config.yaml
hidden_size: 96
head_dim: 32
vocab_size: 1024
tie_word_embeddings: false
parallel_block: false
lr_mult_down: 1.5
warmup_steps: 0
max_seq_len: 256
train_tokens: 100300000
dataset: "wikipedia_en"
Each number is 500 + 25 x the weight over its row's rms, rounded and kept within 0 to 999. Layers, rows and columns count from 0. Numbers have three digits each. The size before them is the row's rms in percent of the matrix's.

# down: layer 9 MLP down (transposed), 192x96, rms 0.167, rows 12-57, columns 0-95
# gate: layer 9 MLP gate, 192x96, rms 0.137, rows 13-58, columns 0-95
# up: layer 9 MLP up, 192x96, rms 0.147, rows 13-58, columns 0-95
down12 101:494525479497490476502476486525473504498533527557494486445513506467508481489469491501458501495537518497508509482521501501415515512504464474466477494503516490522519495511495526494460512505518481471496508466431495516538537527525502503472548534492529510504527535500481461488533508525493464469
gate13 095:483497518521502455490509517493469533508530513525441486537508476502499506501525537536501528488484474484542512547486481451500472503511475524538506483507488477509505506487529528507529507494538498507494505504534547482530487510511478500495489456540529535530555481508530525458470518526561525518
up13 086:494499543502493489490479527490480550493461515510521497498503458461511495491503518507499472476463467520498500527511479527494495506542506501492488481514514523487521515473520524491528548533515478493553522541439520475448504497478496477413495512476456457481514468476518488471498504471482497495
down13 088:528494489526472476483544524475527461510474517471526479478478534481528497495514506507529474498499488518450476493490489491491524462516517513502424480490526500488468484487474452464509485441555496484496478528521487563490493541458475484522471477505480489481539513515492495487504491536487495516
gate14 092:490428477535500504485527498522462503559513467469506483479526517475496476421507445497548516480479503504498486490544499515504526486527509488524535455535464533520496481492523506503502546509490474532518496506484479497485499491520507484497441490490525517485480525534469501488516490525484487494
up14 088:475487498531511471497491504440510522492492513525468496492493501508480444459489517469516501465533554491533502530496492513473522525494498533464540552504521510489532494485524499519515542550520404500481514526507500491502517503556504477506475478500507482506483535484503498498482524485495490467
down14 084:482516519541500542534483489490515491514501491464520494507473498483490523474446464484545486492475491497526486494517448510530504449533531482434487520512487456451483474503501482532428528494494513513548466508461511503509496497488464513510513507501495527532531506478516489492513479541519510509
gate15 100:492473486467483485472474469448508490511515488478486490538523491531476498518503492518511529471541490440475503518482510466465465543528490491513508490450475473521522512500483499516509542510450530490493545481473499549513508468466491476486546516507487544498483532528530532492478508515547500504
up15 102:483540468487489526470509493516490464486508491470524480465492513484466516519512473502510501520527506493495498508482505523478490490482497549497487507488405504462471511558516508513541485494484478477527509505523484503524516512489509463446515527438539525538519509519468548519508492494468465499
down15 101:478524493509541467465482471511519506519529497525478504501467475501512506522480497469450462519495513512486496528470545459541492518486443528521504465506496468503474494467486508498503527510493504494510540441460485519501478508454494507480492507548503512511420503493494506532489525458467505482
gate16 107:464486509538485496515489546518492481473531463463472470494473473506532522524540545529530466511512487494521538487482503478500499453535497486543465499518486520469493525501528497510498528465495538485517539501531521457535525511483506486510499492549493499504519490521505506527465560528545524494
up16 108:484499499503484520530513509473518475511497473476482480526511550452507520507532512540475494503513486485520518497519511515532507502470502494489542541471448515511512472485517446514575506463518543531518536507524478497528510444488506544511547458542489484501497477464497502507520474519489497504
down16 104:495467529495519483519522543483483525467525490488532515473469519516461520485499542462563497519472532542480521511493504510492457483531469511539529506510441509494543493507499515511497519480534478490510550500480490503482484497547497492506498500487488499514508501548488491528488435484556492524
gate17 106:513492520517495501459504473495536480507487474516485550503471498496459508477521534521490482524534505532534526519511450504532514474514501490525478507468433533506486497505534486542528483489501501481481492502511524454480536546485532489487479483508523495506541537484528494498471507469523422482
up17 107:478519508545495490474481457525499481444463540527525503508478498525487515503513523537502472522530501496511523496520511502521529505518526490502494545491479495522525525496547491449552505523462503516486480508528512462493493563444514498512475469519496503524524485506520519548491473521543459485
down17 103:461511507470485535468495488465488507441527488517509552441518546536482494481498502469476490497497510520515458485476498487534476489493500544497511493508564513487505484508489473502492444456496502442521521545473469488501546502510511502472506536536471479501470495502495504483490487510468508488
gate18 097:506505544526495502529540503499509497468436486494486492486487483553567514515493560474481526514482515513494495514508488493465492477533539462493576522510510491490469484508449482483537485505488485495508492463484495471502496538503556478475497460480486496483531522491500516491491483539513496483
up18 083:502514514491543439488526473511507530508495468481488502503493490508495496467490489507532482514505526488471484481523515501528502537485489511479448471465481547481489525514507497483445495483525533425529490495452520529457490441497460496499449505504484490485508486507491489558480520485503492529
down18 090:437521490508501515513481514489475456474521468523460486499542557486495528504489493524512467502510509477526559470533524472526497505438560497513491495489480506486471479486516504503498466491508510517470535466513533497482516484513505527502528479513508501461511458513502509506521529515429520492
gate19 101:543499501502512523487453473534521504460467491481513488544486484487424500469498485565493512474498519522513536488518506520476491462524515475497497522481520490547500495459506490502536466506508512479492506569513443528473513467509547543492501506517534529476497499515517502499519499483512504502
up19 103:530476473473489448514510512510483470524483505520515474470546519491498523524502479488460509496468504488462461505500504493501529529518486498458494533535516497467495452485487513504472500524492486521466447444512531527495511535486505464480455511489490431474485504457484512465489502538536507495
down19 107:460445445450516480457510521547528462502546535479500501521485508519517485466509507471503501511470499520518542499532477506477510501549492468502517511503504474513567533509492504508495529513523544467498493486524476515502508521489513503479490482492506522445527515489500504447542479519517512509
gate20 101:488490445490454525496481448477497518459515496508506466505434446527502482501467510464481521504521492470425516488487503471524488518528495481468531519519535483498507514478470461542500497482512505482529508470465458521496468479520541493486513485514475505511486466471481516517511508503489482506
up20 100:475505535502492504501496505475493491491526520524510503539474542485530492522532495494546542515477534542490472487492527520484496507486502520472490522475435526532544499507526473522465533486541514480517461468543466533504531479475445497497485460528523492477516500521518524471474475519500506464
down20 094:514500491524490509490434494518513483489478488495479505473458512507505542484464465502533433493502513435491499499485503504504479516497531501499475507537499497489515481482531474545488557505522496509524461496452556478506462513489528509526515458474524476495485513504459520501499514502541547527
gate21 097:512465524452488499534490530469550542494489534534485512500493522528478507518501495568475528485475505488492509495467486477456472503498475485492510523507548501524499518531535494547510484482479531506487529451528500507532515527537450499490518481467524555529505502472482526505491510517488473473
up21 106:489522528471483496476484461509484490505487519470485542499470492466529482538498545457499506523540501490523513509487482468507503517490509510517537505507485570495504475504496518533508485531525473510484521495466488503469525505489545474508528511549538515520534522485557441503487472505506565494
down21 101:479490560499492496477525485558524510486482519449546507514490531468514498521524492459502499505471491504494503545467507517515474507514480459511504517527462539550484500500484483545490488513545485480510462519527490487510523482469494527502508510573496468514538514484522499507525461528523525522
gate22 097:537461535538489493513542498461479480537481504532504503478528503534524490456533455457507493499531501467515488496488501552524500527524486486494534469493475509515550507527542501510513532462472519506551512485518548506467471506504464516474459500511490557515489487521493508523493490479488506492
up22 100:473475510460490475488441491544490489510475517515535499461515549428468484499487495460491495500468498503464499540474510510513515527497475533548469505492510513494482470500514474510483487529477523497470500490503487510529485450469549498523461538496508459517477529472528517474516497510469485515
down22 103:502483474495506491462521496469493531410508499470517492537474536473503492463478465478510466530517530476491477484495535503502487486508509493526450470520497503508496478490513544475494481517496474512499500461499496498518451484461457504524452499463539494505495451505481461532501479466513468508
gate23 101:519513489479482508514534481504490454513498488492482524485551465493521509504534488523535515531520535485493518470494541458466502485517497492533550442515511492517486518496499502529505528517477474514457546463471442450510508510553505508528489512504494497495530513531522535504524477513468488455
up23 098:469463505475515503503469491477505534514488486520495497464523503515455498507502551494497511462500518484468540534533500471469555527502510480502537495538498519489508472503505518544499505491566525568498463514527537508526509512507518497542532477508515504498485495479502463523495485479549549479
down23 099:563476480484487484491499514473488511492530488481509472547465515522500487470482530489496474514514491488488461497501506556494485502472491536467486463465498463475471530498512483528509526501534521491481573531514516480481468536514503545483535480529505550494460472532512477474488522522485482491
gate24 093:475478475489489478514479501443477471517518514503468524505504438534470522525539490510546500501515453469494502499475462483542534495527487529508525468509492491500506497480497475488497529467485477520456472437489508506493488473485522516492500552485522490522487510452526552529528466512492515486
up24 095:533503521534543516511514511490500485480483438502447523501519521518501502499499491512425491511501453502481487479540512486493517526530503507514486506528515475530559504436503536496506513525438500478539472488508487504479503490549504476482487476540485495508500548489524481500515504525540494500
down24 100:507543523481484506504478465488508482538498521536459488540507493480518495516504489503514504519526514477495512504516488473498477538490506534530506507489517475507488505527476498500529491512509578493479535517566465535502560511465494483455509473466441497503503549503509510449515521511536509527
gate25 103:522462546464458513521491496495474499525497480470492488499497517512530536483455475449488474453412487486503512538510456528517497488492500533471521498524470502475511484449484470507475483499537513478493542497509506497536534502491499517535526476499477512498500483499535496475529480512515460489
up25 107:490528493532497496571480495497548524508514488487515512533478482449520505478546525535473462534483452529529500524515537495501518522543492507522492477476517520479449528536527479516522517457474481552491521464504503527496485508512472502475531484470485481505509476486466524508474515470499498496
down25 103:473504503491547493499484491484545549486512502515489507514520443514513522527504478516477523554483479481557492492472487522496573501456474490501531493511485483526500469519492479491499479486513495552524508510475495465544511499481484540491497491484545459513493442518500496472542527516496471497
gate26 101:522503538522485487492477497481522525475502489471443489518498528528486537512537514481500540468517525480523500521494478537494450501447510504546489501456516401521523473521479509480495485515492489506506472518500547480487505469478502559477482501485473509494506515502517511523523484524503526520
up26 099:523517474452510499502476474521443479519498538491528544497520494497504501488489504487560462497478444515478511480501507457494494498524509502458539503504511510543521529522507496521516513504522539516537510513525477500525534474506484444545542464485488503504534507507485523437499488515481476529
down26 097:496545511482540494491468571504469494474560496523452483473524516508475518503491508512542504471499522460502474507480509523497494518494495479541486487452490464490468496508469553527492461481471470487479482516478553517474479478525489514510482474489494517471477479518492487473556502507491527502
gate27 112:481498514484457460494500529491540517500435484453483490505496496502505535524526500517523527521490502530469499504504504510541492510502522499531532487508463455542486481532513510490534524493444486489499516572486490468512482512477514532516450517560503525469486515491522508507504532469538511480
up27 098:488543491512497536459507530476502486525438551526549532497502489508489508539466483500484485478463493469477491538465477469527468499517478491511539484479516488490502495515508489536504552528487541531512497489552507471503476521506524490503513494534508530525499553471492477522514519466473536492
down27 098:508506510504476503490541471505502534509501487503516538505503528489497546480473470486492505518462478468509499509490462501473486491534501521493540567514487516492492481522534476552471528523473539493427500495532521496543488542507486515522517537496475468561489529504491551515523509516496477507
gate28 096:442474534521519553479529424505492552525480511479519482531524531509460494509525561506511509514509499478527520489484505476541517474485489483534464468515487475529501522491518490526515507504509507507493496502480485516508548476470452515488559457518491472503486477515495495523504471488503508504
up28 097:492497496531484482495510491507482469477535510553526462544529492487496499505547536519495491514471495537511534479472461490554507511500494487526488492489474510515565559509453551496541506522491486531513491505546500516519492495521523499476504560519482524474511475485487498505488460493509463481
down28 093:523526501530575563495499488484505497517514470472497508512509494503461473516483474477475498528509502500507476523473503502542496523461507490506488495549519467504506522499474487496437547513516480500524487506483499466494542512572478515480447491483501481480496501536477519490503508458508529545
gate29 098:506518501477458502546532493514508566502522482500499490532496521500543509481507509501518536492486512486485490508475481478501482503483479459520473494456482537493520544515563492481501555506498545507498508484536487535568444486478538473512488473506542520493514519511495468515526477502485494525
up29 099:519515519505499504496508538476506511500477471470502524563509483501463447503514493510510526472562486501488489486514484529504500471489485466468504475509536511523506495476492495507482473476515534480522535513519521503518482430549488529465477473521537552496513536530463458510473491541520498508
down29 105:479499506558493486521469539473495514491512527521529494457465512508482486495469476523488468484470532496480500510483535508494505544498534500495479454513551513501509511455438493523529488461480474499516466494507510514502503531456493543510502561497487472528479454478540492497513492510487539524
gate30 102:479498462496462514539471493533540499504498491528498498495532476529495442524453483486500499534476497469457547485548483502521483477493507451506456500517513487515520490490527506498458524482508479507454518460507485520472544521509518511472538493506503502517490505522512543513537489481542451528
up30 110:488522553488567513522509485528489480514472467469510488470495514516479488540493505494507535501495522483514492517494489490484531500516490474544498500499479536531525511499512517516508494516506484477527527565548503490538510483462471527519484505467490462492516505489525528517574490522481448446
down30 114:509474496529485514529513476449526462538504486549475514538492538510514545467536494524513537502509469486522506502524495510507502513510511491559553483486528537514462459516499503507490533486495502474510476470481486505461489495485481532502447489494494529503497513514516491540482503463531545446
gate31 098:489493471492472484504432498492528504479549509470521482504523501530511478509526511510540486532505536485495474456507475531530510509456447540511488484473467470494513509469497489539516511471467530511544496476487516503517529504484522554507503524510523499507507481454540513516481448525541494501
up31 102:546522525487495504495498509496474503502497502539523502502537514536485501520466470459465461496495522519481487542471497473484447498538505477500498492489514490520490469546466535477462502486537483502497513488538533493501491512547498460487517493503532472472433555497535524514519503489441506502
down31 101:487528536507489496543492524493520491479501506524500523467496531513463485463471483478477485519532504499480481535513534498510468477498512478540479523462481467436504501482496552483540531508475440471486543514517517481502480489528503485503440496458484488516507510484493474536507526538516504455
gate32 096:508484546492497541489480460478511476450512516506504492487505492510539486497473467465526458497516496539495469537523530506523506455526477468458509512540496513511503516545515475463500502568492510485493522491582482511511517486539497493505502499484476478469521471485470506501501499456497488466
up32 098:487501484521497521531578468514475487512507498475463489509454514483538462494512475515502521523453508540527485491468508513484487483534497526511526526542533510514523501480524467483499507512517493440512483452522474481489493477528499459457527482535509523523501534528546493489488494515539476510
down32 103:517460511498519480505557489505535510533504512505489509510464510501504539490445492487491489521456522500511445548484480503492521515500485506444472494513537503521533520505468510484492496508506520541503487442526480549520515517516524493539506464487480526477475501488534512448519443520477478506
gate33 097:511508522508515507502481452518519519466514509530419527486494508476502537471489547490535513486507469502455496498493517453536517492547510501483475494503516507513516514488513527442527486461538551490497476540476486518556522489478514515481489495485484478464504480484496527494515473501482542472
up33 091:570529498521494485507474565523506463506505471532495553492505510484507481512490487490482481493501517497534475476521460484481504539473469503524494539503492454516491482493464523549504482520460487504496496455498504494457520518472527527505474495507462492498552557484503455517476495502518481521
down33 098:514472458498516507527517474519547498505495550498521498494463503557543505535524481494482484520513504502495503521492473576467480499505480506512504519503513502518451481525556537517563510503498487504481515500545522496529479504502555493480496472472503457488484507488526486522502541484521461500
gate34 091:523483512523525492509516484500448534506519484531486509525494445526503510498500514509539473476505503511553535571487513494544533547493481503523547498509541479489467465495516491475506474480510486557503501514525494509524513530483507528475486474499542518461473485496495496465530445511517483499
up34 099:495526488494517497483512511474531452489476544446463467477523485522504548488543532474499499540487515492480529505482521493473484420461516512490497497528469528531491518476483492510548552552500507476485469478517506518489485517496525465499511552516499523504499496522512495504485535498478518520
down34 107:553544511458523521514472490484526525504463474519479454509471546492462488465475463480482509534535532524461491487499475480486501507524556522531529521507536529486467483489503497518562496503480501502528483511466552487521464478481471510492480483490502509503533499472474498530503501474517512500
gate35 104:508503489472469495530466494512522493482513513470545521509458519509504473532531517489555510521522489463482531534483533519501492502509519505492506446507471476517523484481523472450489452468547486499497514531481456446524514446503539520494484499493498495525474524454466493495465472513507503518
up35 103:485481514521507526480489470493507497490556468475514465510515518507478529493497487526526501446495472510456475497513462433502540479535501470518441463500503479496522510498500518468533540507511499494497541490543476516526462494501522508493448551537506495495482498512522524540504530511517472508
down35 106:512507502493543537530464484538483522472510493537517523500489477490493531493493500497499479516522488492446477521479506501479541466452513467524532507476479531538507487513482555484490440499515470467475501521444499499490507468458495494511488447496547536502536532532501523503483492525490516503
gate36 105:521522542474502543549505515466474505470528515542481515498464530512497507481491461471515517505506510526480504484507481496498513474549484522500526515557545536484491484482472539494485505499503472530496444536517507531479509481484496499524518500478493522467494460491428506490493531465465534502
up36 107:516490518488551520555564479513492488535462472467531519501475484484491515460549499443505514470489469508482537486500542488501503479542502538495527498524537521462504484536490516508496450474518525485488523469512494508498462509463524480478473536504492495475469464496505512492501518486519518521
down36 110:524512515499527482502502477481515503520484494539424511486493497512471503501467487497479472503499454520512490501435492479518511509487506574519492528494467502535539513465504517540453514442501479497519544483514468476494508522484514510504491537502514486496525481461530483459534477485507543486
gate37 100:504526476495495524461504481476480499535466514509501519512425461502454505507481523509492486496534543493537499499473517458507518514531499490497488506471541450521520501497508500541501537481508511501480516500550522507523487482582519487517493469508540515465495484518463504545469527494478490501
up37 090:519549521497479474531510472477499522537504543484525462523481528518488492552571537477467490453487467470482532479492479486490440493564499495456497493493536494510511524471512495513503500463514511493521505480462509479484461516450514493510520497500506489511494486520507483499533503516467503520
down37 090:495469523491498506499472493478508517530534531486518499534494417480457502509517471501527524571461509476511498508491462535433505517515466486451489492475511478483459458469493481523528492476509493519544513501478492474538479502502494546494512513492503517460486501497474467510504496515514508512
gate38 100:514527527482545455494464491456461527449523523487496502506499537484532468493493534485504449479494459479472523494453537478492514478530517528491548543486504497507512546486489533516560484487498517487477511436525485517520474510493499465495507508507506523516478491466524505481513506522504507490
up38 101:501557508503527511456499501433527561494508485469478509522518496506530476525471494516524465469441476501520484502525476516482460491533511483477473501473470492543497506461520474517547476519488440511500505519491479498491487486514475503495505468536522530524500498554476498500500518503489465483
down38 098:497475495502491475501464523527451511474525483481507457495508554520496502505552532458456511463504486477473496516509516511548496496507529497470526519545493558541514490458504516519489459545514533515495495496515463482470522449485527461506488511507498513508493472477529470495484491496525461513
gate39 093:525516471513487531512500563457532517504452500531498496493487491478530521463517464475546545499500493498473510494514479502488462496492491506513485532459520447502501454503465494552499501490482492515511475529484499481531487470495545488488489473522523505493507532537500551533469459489458515524
up39 096:469507463488509540455496487480485522502465517526476500533506494490515505441541495510516487496519533474473495489487498527530436477502485484443485484499470478469486512525472470512540499472519485514490486534487491476501486493507496494520560520471499505501494482479468516560550465484489550520
down39 093:543514543510475529507510490532508504546508490461508495498501489490483526483485484553479518487502485562499482511492497486454507504495467499481494464471536484481527477484563487537485538472496528477464466469517491528475424514492503478459502491516482488464472495523503519485459490517525488506
gate40 103:520505514514468546498417477523512485473507529508507566513507498479507467527458442566517498495488495463511487521491489535486514511519490492542513496483505518533499524467523473521485509517467484510505505487483472450525493502475450468530465497485490528488513510497493514472522515468519505499
up40 098:507487472512502494528504522510502511479495525515524508499544485508483515522482490470485487514483488533538518465522519512495523473522511477478588475469507507539473485523452477460455533481545472531502469480537485519455516467523514485487482501469485480456541523501471506472474481518474497491
down40 091:479458557486487523490455496504474499508549507505507504486473498473492450483520479525539486527473508460526494500503531547518504500498460524523515524456495536503451465506476502499513487503473482500487535479483455541497495460490467462474505501506537494493518483464525459525538493507460516476
gate41 109:483495489487484486458506473492495523499527551523496524477495508502475532509505499496518486532513499550503588565524532505500440507489493459499533472519463481539512471525509497504489524496482508521475503481528492491528503518510509516479466468486469460445554496482490506484508505497491474488
up41 109:443455505477518497507485487474522503575499486478531475522540495489542512488511508516521502536507480489480466469499447513502485500454541513515519476491503559508462483493492490539487504505473470515489470449518453514498525480483494529496506491488515502541498453546513494534516510506486518493
down41 106:498474477447489499493534484463502505506524481534467472504541514479507494493485500474479480509471459512451444551483512507467502461462508510495454504477491526518503514466482525466506502532508553515485532530443471499516509514460532500508495502506546482549492541508476491479518509506501501510
gate42 094:538514547488501491490515446528493505479510482530477491502492513500524541493509536512574489525474526529501456506482499520497529540483488510514517491491547520512517520473475503465504516475479486495503491545472451512512578482498512507541513502506493440500503485534464520529522485499504476507
up42 089:483498494472486483510522484475474514522495529498507430502475520495504464510473501508476517478519493502457479463534497513475450506508501517486493539524573535519490501503479478482481536459486497454499536499516500525483484538498549478452574469478470490499503492516489528518505531491503494489
down42 093:502494482567540496554497485514503454493512512477475510478536499482455509494456461480502493510483519489477509532485523492521485548459514489481504491513440538536445484504524509516466535494533489496541490491510537491474488493472482525495478531495497524476512460524530476489510485456519496501
gate43 103:503465513501486525468483516507509485469501493435515500465480479511474485521482494430522485473518518486496510556503541496524528504534547479495525500498511438514482500508529501491512517522498525485502466499506515483499488443508514444485483526506493533471546461505502501461518444504491475514
up43 104:510505522525489491534509522522484483523487512492482472508491497505503488491536508491475511543492505532563473498535518497488489533511483526522556493506499534508546488540535487482491472481510520472493512570576451491525510451515494454495494495493507532503498547487494540512483507510522535496
down43 111:540500471479492510552520512505505495525489496502524510492482469467534454461487544508508505523530535497514458524495492518516499478495464477452496490487498533539547468527493529475490498506496500475508531542590505478505493495468498498469511496502492504496508576467507507499539508501496487476
gate44 101:522489466500497561521473492480474473490566463492457479482514482467522537531514494472525488529505491459474532500504513478511484470492485478506527462473495501503515490510517485522553518466503524508536513449478497489554510522508528511503502521492497488490513465567529524512535487493509494538
up44 098:534471548503486480477513501467492521510493526500494503524483524466502508522525530472507490530490499481538454465512512493509496511479439504522512481498543523520512488455527478513460515552448542489525523486512459497496415502484500513496501508473484500483497533477496483458515499499491458468
down44 092:507472464469522476503489489517502455527454493482497542503506443480465516477500488503516506490541503480493497443467521487537514518511501472516459454540506514506495536497470492482462449461482499508523556472488527532506534517457516483514497533507497486500496474506488546522481483486499483536
gate45 100:496498512473507456521525495505509506480499500512472540513532511491542506537495545519561500404491469497475495504489468529488523498534520525517484509484511518533523523558555509464546495508479502477532481497479497504514530483500490475507475494514528473489486490518492492481504509549456490504
up45 101:507497528477477552533534495537526522504516497512478476468567485468496469462496472470497506553481512507517511503477499484512515477478457525486536492522488515499483496485498483554522544483473472514468505491471532475464506504479460537497498557500514492492526516436518519509517466489505495498
down45 104:498497511478509509511500512515557469515525448499491436457520504517469527486506488490517475534507482512513522485522520509456475523521451504509502512529478486462495484503499503488522538505525501487518526548539533496495491506457512496534514507505504509511493501571505488538468545531533504563
gate46 105:503473474501463472535470523482466452549509511512507524485501505517491525513498467486494485525512525473493483479482534507536495481487512511505470550502495494489493538486490475558471514470520495512486505496540481508494550541513508493525527564545556504449501502477471517501518510450476489506
up46 107:531521477489490510546499514474498496529480523482454500469461483517499510527502491492501533494520452517494553495496533477534464490465494502464507479529525508485521487466474548485505507496523433516534444506520509518500535516464472508479501541499521464507535486515505549452494492489507500522
down46 106:487504471479526545555524517505498485533540462487458455481556549467501483463474459509506490522501451505504498463464502505497481536521514502513494470535491499519494482480447480504516498525511425479494474477503506544508511492489471533498471502495514479512480533514507488522500505482500496526
gate47 104:499538517490492462519535500463483472520472508458493507485492514547486521484489529512541498478496505495488492514500528480526522497492481458514505536492468521518512525482515482541528508480495497525483491525528511507527542556466495501464473538502570476526455523506466506557515479462513481528
up47 100:509492500535529505500513515495493570464482507476506505554488504504493485504518499487529470529488453484489486496483494433492532523504517464533512497515533509533471481475548492508520539528553514513471481495503475491521502513458533497507510468463540494519496510431507481494536476481481524483
down47 093:524524476519478453458524478484537508496478482504511504514482512478517483482508532511505506479461510515536547484493484488476471548459458509450537512521545475503505512505491466540512529502466507504502515499496510453471480486529536493460495519473478520499432525451518503533495527481511514509
gate48 098:465497447464507542528493470567513449481492489518469504484498466517480480538483501546509491491502466484535501488484510487495524525499491485518520486549542506486472519436492496509477504489489499480486503514489453486513502504446493481439494467511474499493521490541527497463507510468472484494
up48 096:473522474477487479539546519536513480542492506518467523496513518498508531512501499490518495505490489470528546475466431478530524490481501522499504537520486527550472461493499524483535471504491487498505493499516466514470517474466508568454521470498485516559520468502477510474511493513504505536
down48 101:499465500473544514514522492499460476534478461475500547519496516504469442491464516506509560506525518535530498492497502445518528508515469491490500468521486497507493507502510499514488522486486459464500470536482490530473464464507466535523494530493447500519520488508533506464472522472522460475
gate49 097:502487498461518553513515553513482510523489514452525512489493488483484495485472466515499498549449502503478491493498524486535525473504478497547518537511438498480502514521514501514500508485487531533521467497521511447459508511440540531483547465483514508482509474493504480488479507473504449507
up49 096:550441487506527530500496542528537551497499568482509494499515526516530504504469516528508509486454505465468495530504508488516489474504508538461513501541512478462485486487498495466523511511508485500522493491479514475439486466492478496512518459492542555514483510552507486486476485513493484517
down49 099:492556526440447530503476460508496517494527497519518519522490526495491510495485519495519506504494521512481481508465508508532482525523519523515477479540511487493580503508495537531486493508460511424516474489467525490515545493497500500532503481492474507497464517538503478477454538504508524487
gate50 100:504522525490506507512493453516478526496511552501445492473498491547526501511488525493501469522502544487491473496481510466486498441518469415549507502539512484514501512501471482461460509467496516494498520488489542515470498520518515511518549512508529507510509464516476502518564514508517496496
up50 095:519489523522486478508479486521484516496475532494562503489483540513525476489528529493512458501525494555517478494486486504487444519530507473493536493490487512466480468485504525463495504497493528486514481497477543461525482511542484499458519533492528513523477503518456491460515473446482432501
down50 094:525528529524474486512560516498491502496498483506495470487529534480435486468539516471472551490449479478499512509508455506524515473494549515482513491493511515504486514468467502482468533482483470526473506458534510473517516465559551519511520506519498519500525502494499509506518457522529492481
gate51 101:496533468493502490464500479506525515461546539467527481503460538470521468474507526529524485514512474496562516514482486518502503445492496490496482482492536477513477513446492524514497503505517513537491533476510505520457473488528459424471532507518534498489495473479521473517498497511530491481
up51 103:491510465508484502490522534483505492522500505515500519537470487525520523473531520507468493470515528506495505478503504492486456500447487472443459475513488487507513494453486505457500498475475499504503493527500492546467496526476546511515482460502460536477499502469430461513458501463505546460
down51 096:502486485507481475550459543490523506482499524511520494496537483544535539469525459507495498501495459514507485486509471520466520542553469497474532515517517473533501475485515472527518472468471509518500496524499506501559525505474534526492481490485542513471548543518480512497489463477509495541
gate52 095:479503494469537519493501483529534531517556530498520538532500529476470529517474493481523470530515488531505544483520478504509504481517486521502501501526576494466442508494564471474521463458500500490497518509509526519513520494467486512480508542504484552479504511485485475501468486534522503486
up52 094:487516466493531507499497457490484535447512453504477544505508516502490494506474504479486524480505536549490536523487502493539489525501501459536502513465542489534498515484473482512512487499503443540465468485474525510490494559498496509492494484460454498442516494511488461527470469496523526488
down52 096:497495466521479492473523530510523513536557481493476520506531480505513521487511535494466456510476498546497499491516440554509455467518484497477483498530524550499533481504502531524543494490472523506512464480536516485504502520530505507491509487474463518526527433494479483535516479520474503487
gate53 098:481512485476481472507490513532497605493484519545503485488523518492572534503481522492526433476521515471483508481514504466482506479525499514522503491513521480470506521455459461476517521495479514529471503515499492507511532501481513497538513496550522483508511496526477472479533492495496510477
up53 104:507537489477453487479529555480507464443545508488492531530526521501475532516490515461506527498484470517487553467470492495489507457507498503496500462500536532505495499464472540489499504490485542446514497529527484477478501503490557502518517495513489521532510501489481495498507456554471505497
down53 103:548526491508484485466499503517521558488517498507506490485503475496553489505484519563502522502494518513503449535471503494501478496510489532507506467432511503497536480494516491491521490480469480504484479532445480487483469489481565564491502517507520488523534498494465464526458481499497509477
gate54 100:488508486485509438462505526530509496484452511497497502485483481508492503490502503506552546501479499521522528484540467506487554489515491514549499482529520461499473516523502493451451514496440471485530485463490512531482497494522493509472518486568520555511474506484484488528517500493514530492
up54 105:505488534523533489571548519497470460486481535484476507494489500520514505461461495493469488515475491494541520471498505532543514507539496537505462488500485452497477523499509534494515505517485485502494502508483488475490489506504494525489464519485462545558484502497515460462423511523512504520
down54 101:521507499516531477524507511463468512510506509564528504522491575500527476498514553512455497499482512520519475527500499510525523493490514561533486479479523544521496519522462474545508488532497471467474467516487532489520487499533480519504504512487491502491456490500509461514451474494466489471
gate55 098:501503510476507519476516552500497517459506486513501445451498516500519550505509509480528500498522500534502526479531558469509448476488514500481514544509506567523513481500533504529450455548518496511478542476487531469500493499482517480504510506515557489468480472490495508493504492497514490465
up55 102:494499463505511472545470518474523449515480505456508523511491494518530493510529471530491472481489468529501499503461540535500476508469528474453493535510516513448487498493490549533530504517489547514451478490507533520497515513562502522493506507444542530496496511501487474498498519521489473525
down55 100:476489481486492494515501477458492469554569516491461498457495461525514479532480471518500475468497493506476471510490504500497508460488510499480504472540520536514521497449496517468475520522535527511488466483506510508499505463479525492497555517472526511469496537488503465497449472461456519487
gate56 099:504517501482457543520455486451528505513527470484492529509488497504476514548529497546526522542544491529501478469530492539488519473511483522479474515509498521493479517506471496498496468527511491526498507504466501483487518515481543475497527508499473474488527466506494472471530447521579492468
up56 104:480515505509521524518470479512483476433493550510470545498541486537508534487499497487506496496488464463488484452495492452494505492476485500509549456465551510483504501478479503471508448482505525509519541506468449482480475497526506518500513528508491514500500494486471536506483509506473436520
down56 094:544515496515485451497501465537479529495480460472485465544499505490505471507476510509534489464522524542530535513447502513467509567518520517515519489556502498497519501493480521508514510501551516509518473529527480536490458505472466538504478476534509495504524475489478481502542520509519492482
gate57 101:491490477523472478487520500504487512460534526491507482510478492532485494522537477496489530511506530509480472457489481532499534562484471486508507510491545454467491497494478508522504470499505545514505520473503499524482545525523530457451527491491541471528444496511517506501577499466506491483
up57 100:537530548504514551444496497506502486530474484483476546501525521492521508497508523473506459470536508525454512498462507487521488475510513499497517504491474512515511506522492506478490550506494458491540497474491488480457411523499485491508533476473497528496505518517487496529458476534507460525
down57 100:516522504469531477493518522479504470490450530534495510485484480488507534514521466551514526496484547484492549514550484478491528508503510530525474520495535477520473513460473485540499473496488530534498483474492515513478529469528512498502507548473550551495514497542519497474468478461498519479
gate58 098:460451510540490512512484504506503531495497484498482509531508505492489487479457433495517496506526459490524484503492525479498512495504487500545495548552584505493468511445501493513504472507498448510451537472508502506471517526479474489486501485484486501480495489506512530505488478524529506437
up58 095:506517482522525479518491508525482475503448506559506517482496496505487505531543503491501530495485483523449486481560466513515505516492510494502536526516509510444481521478521523488527434518524525555533520466507471480485503463523489517483527462514493521481502490488544480491549476489512497460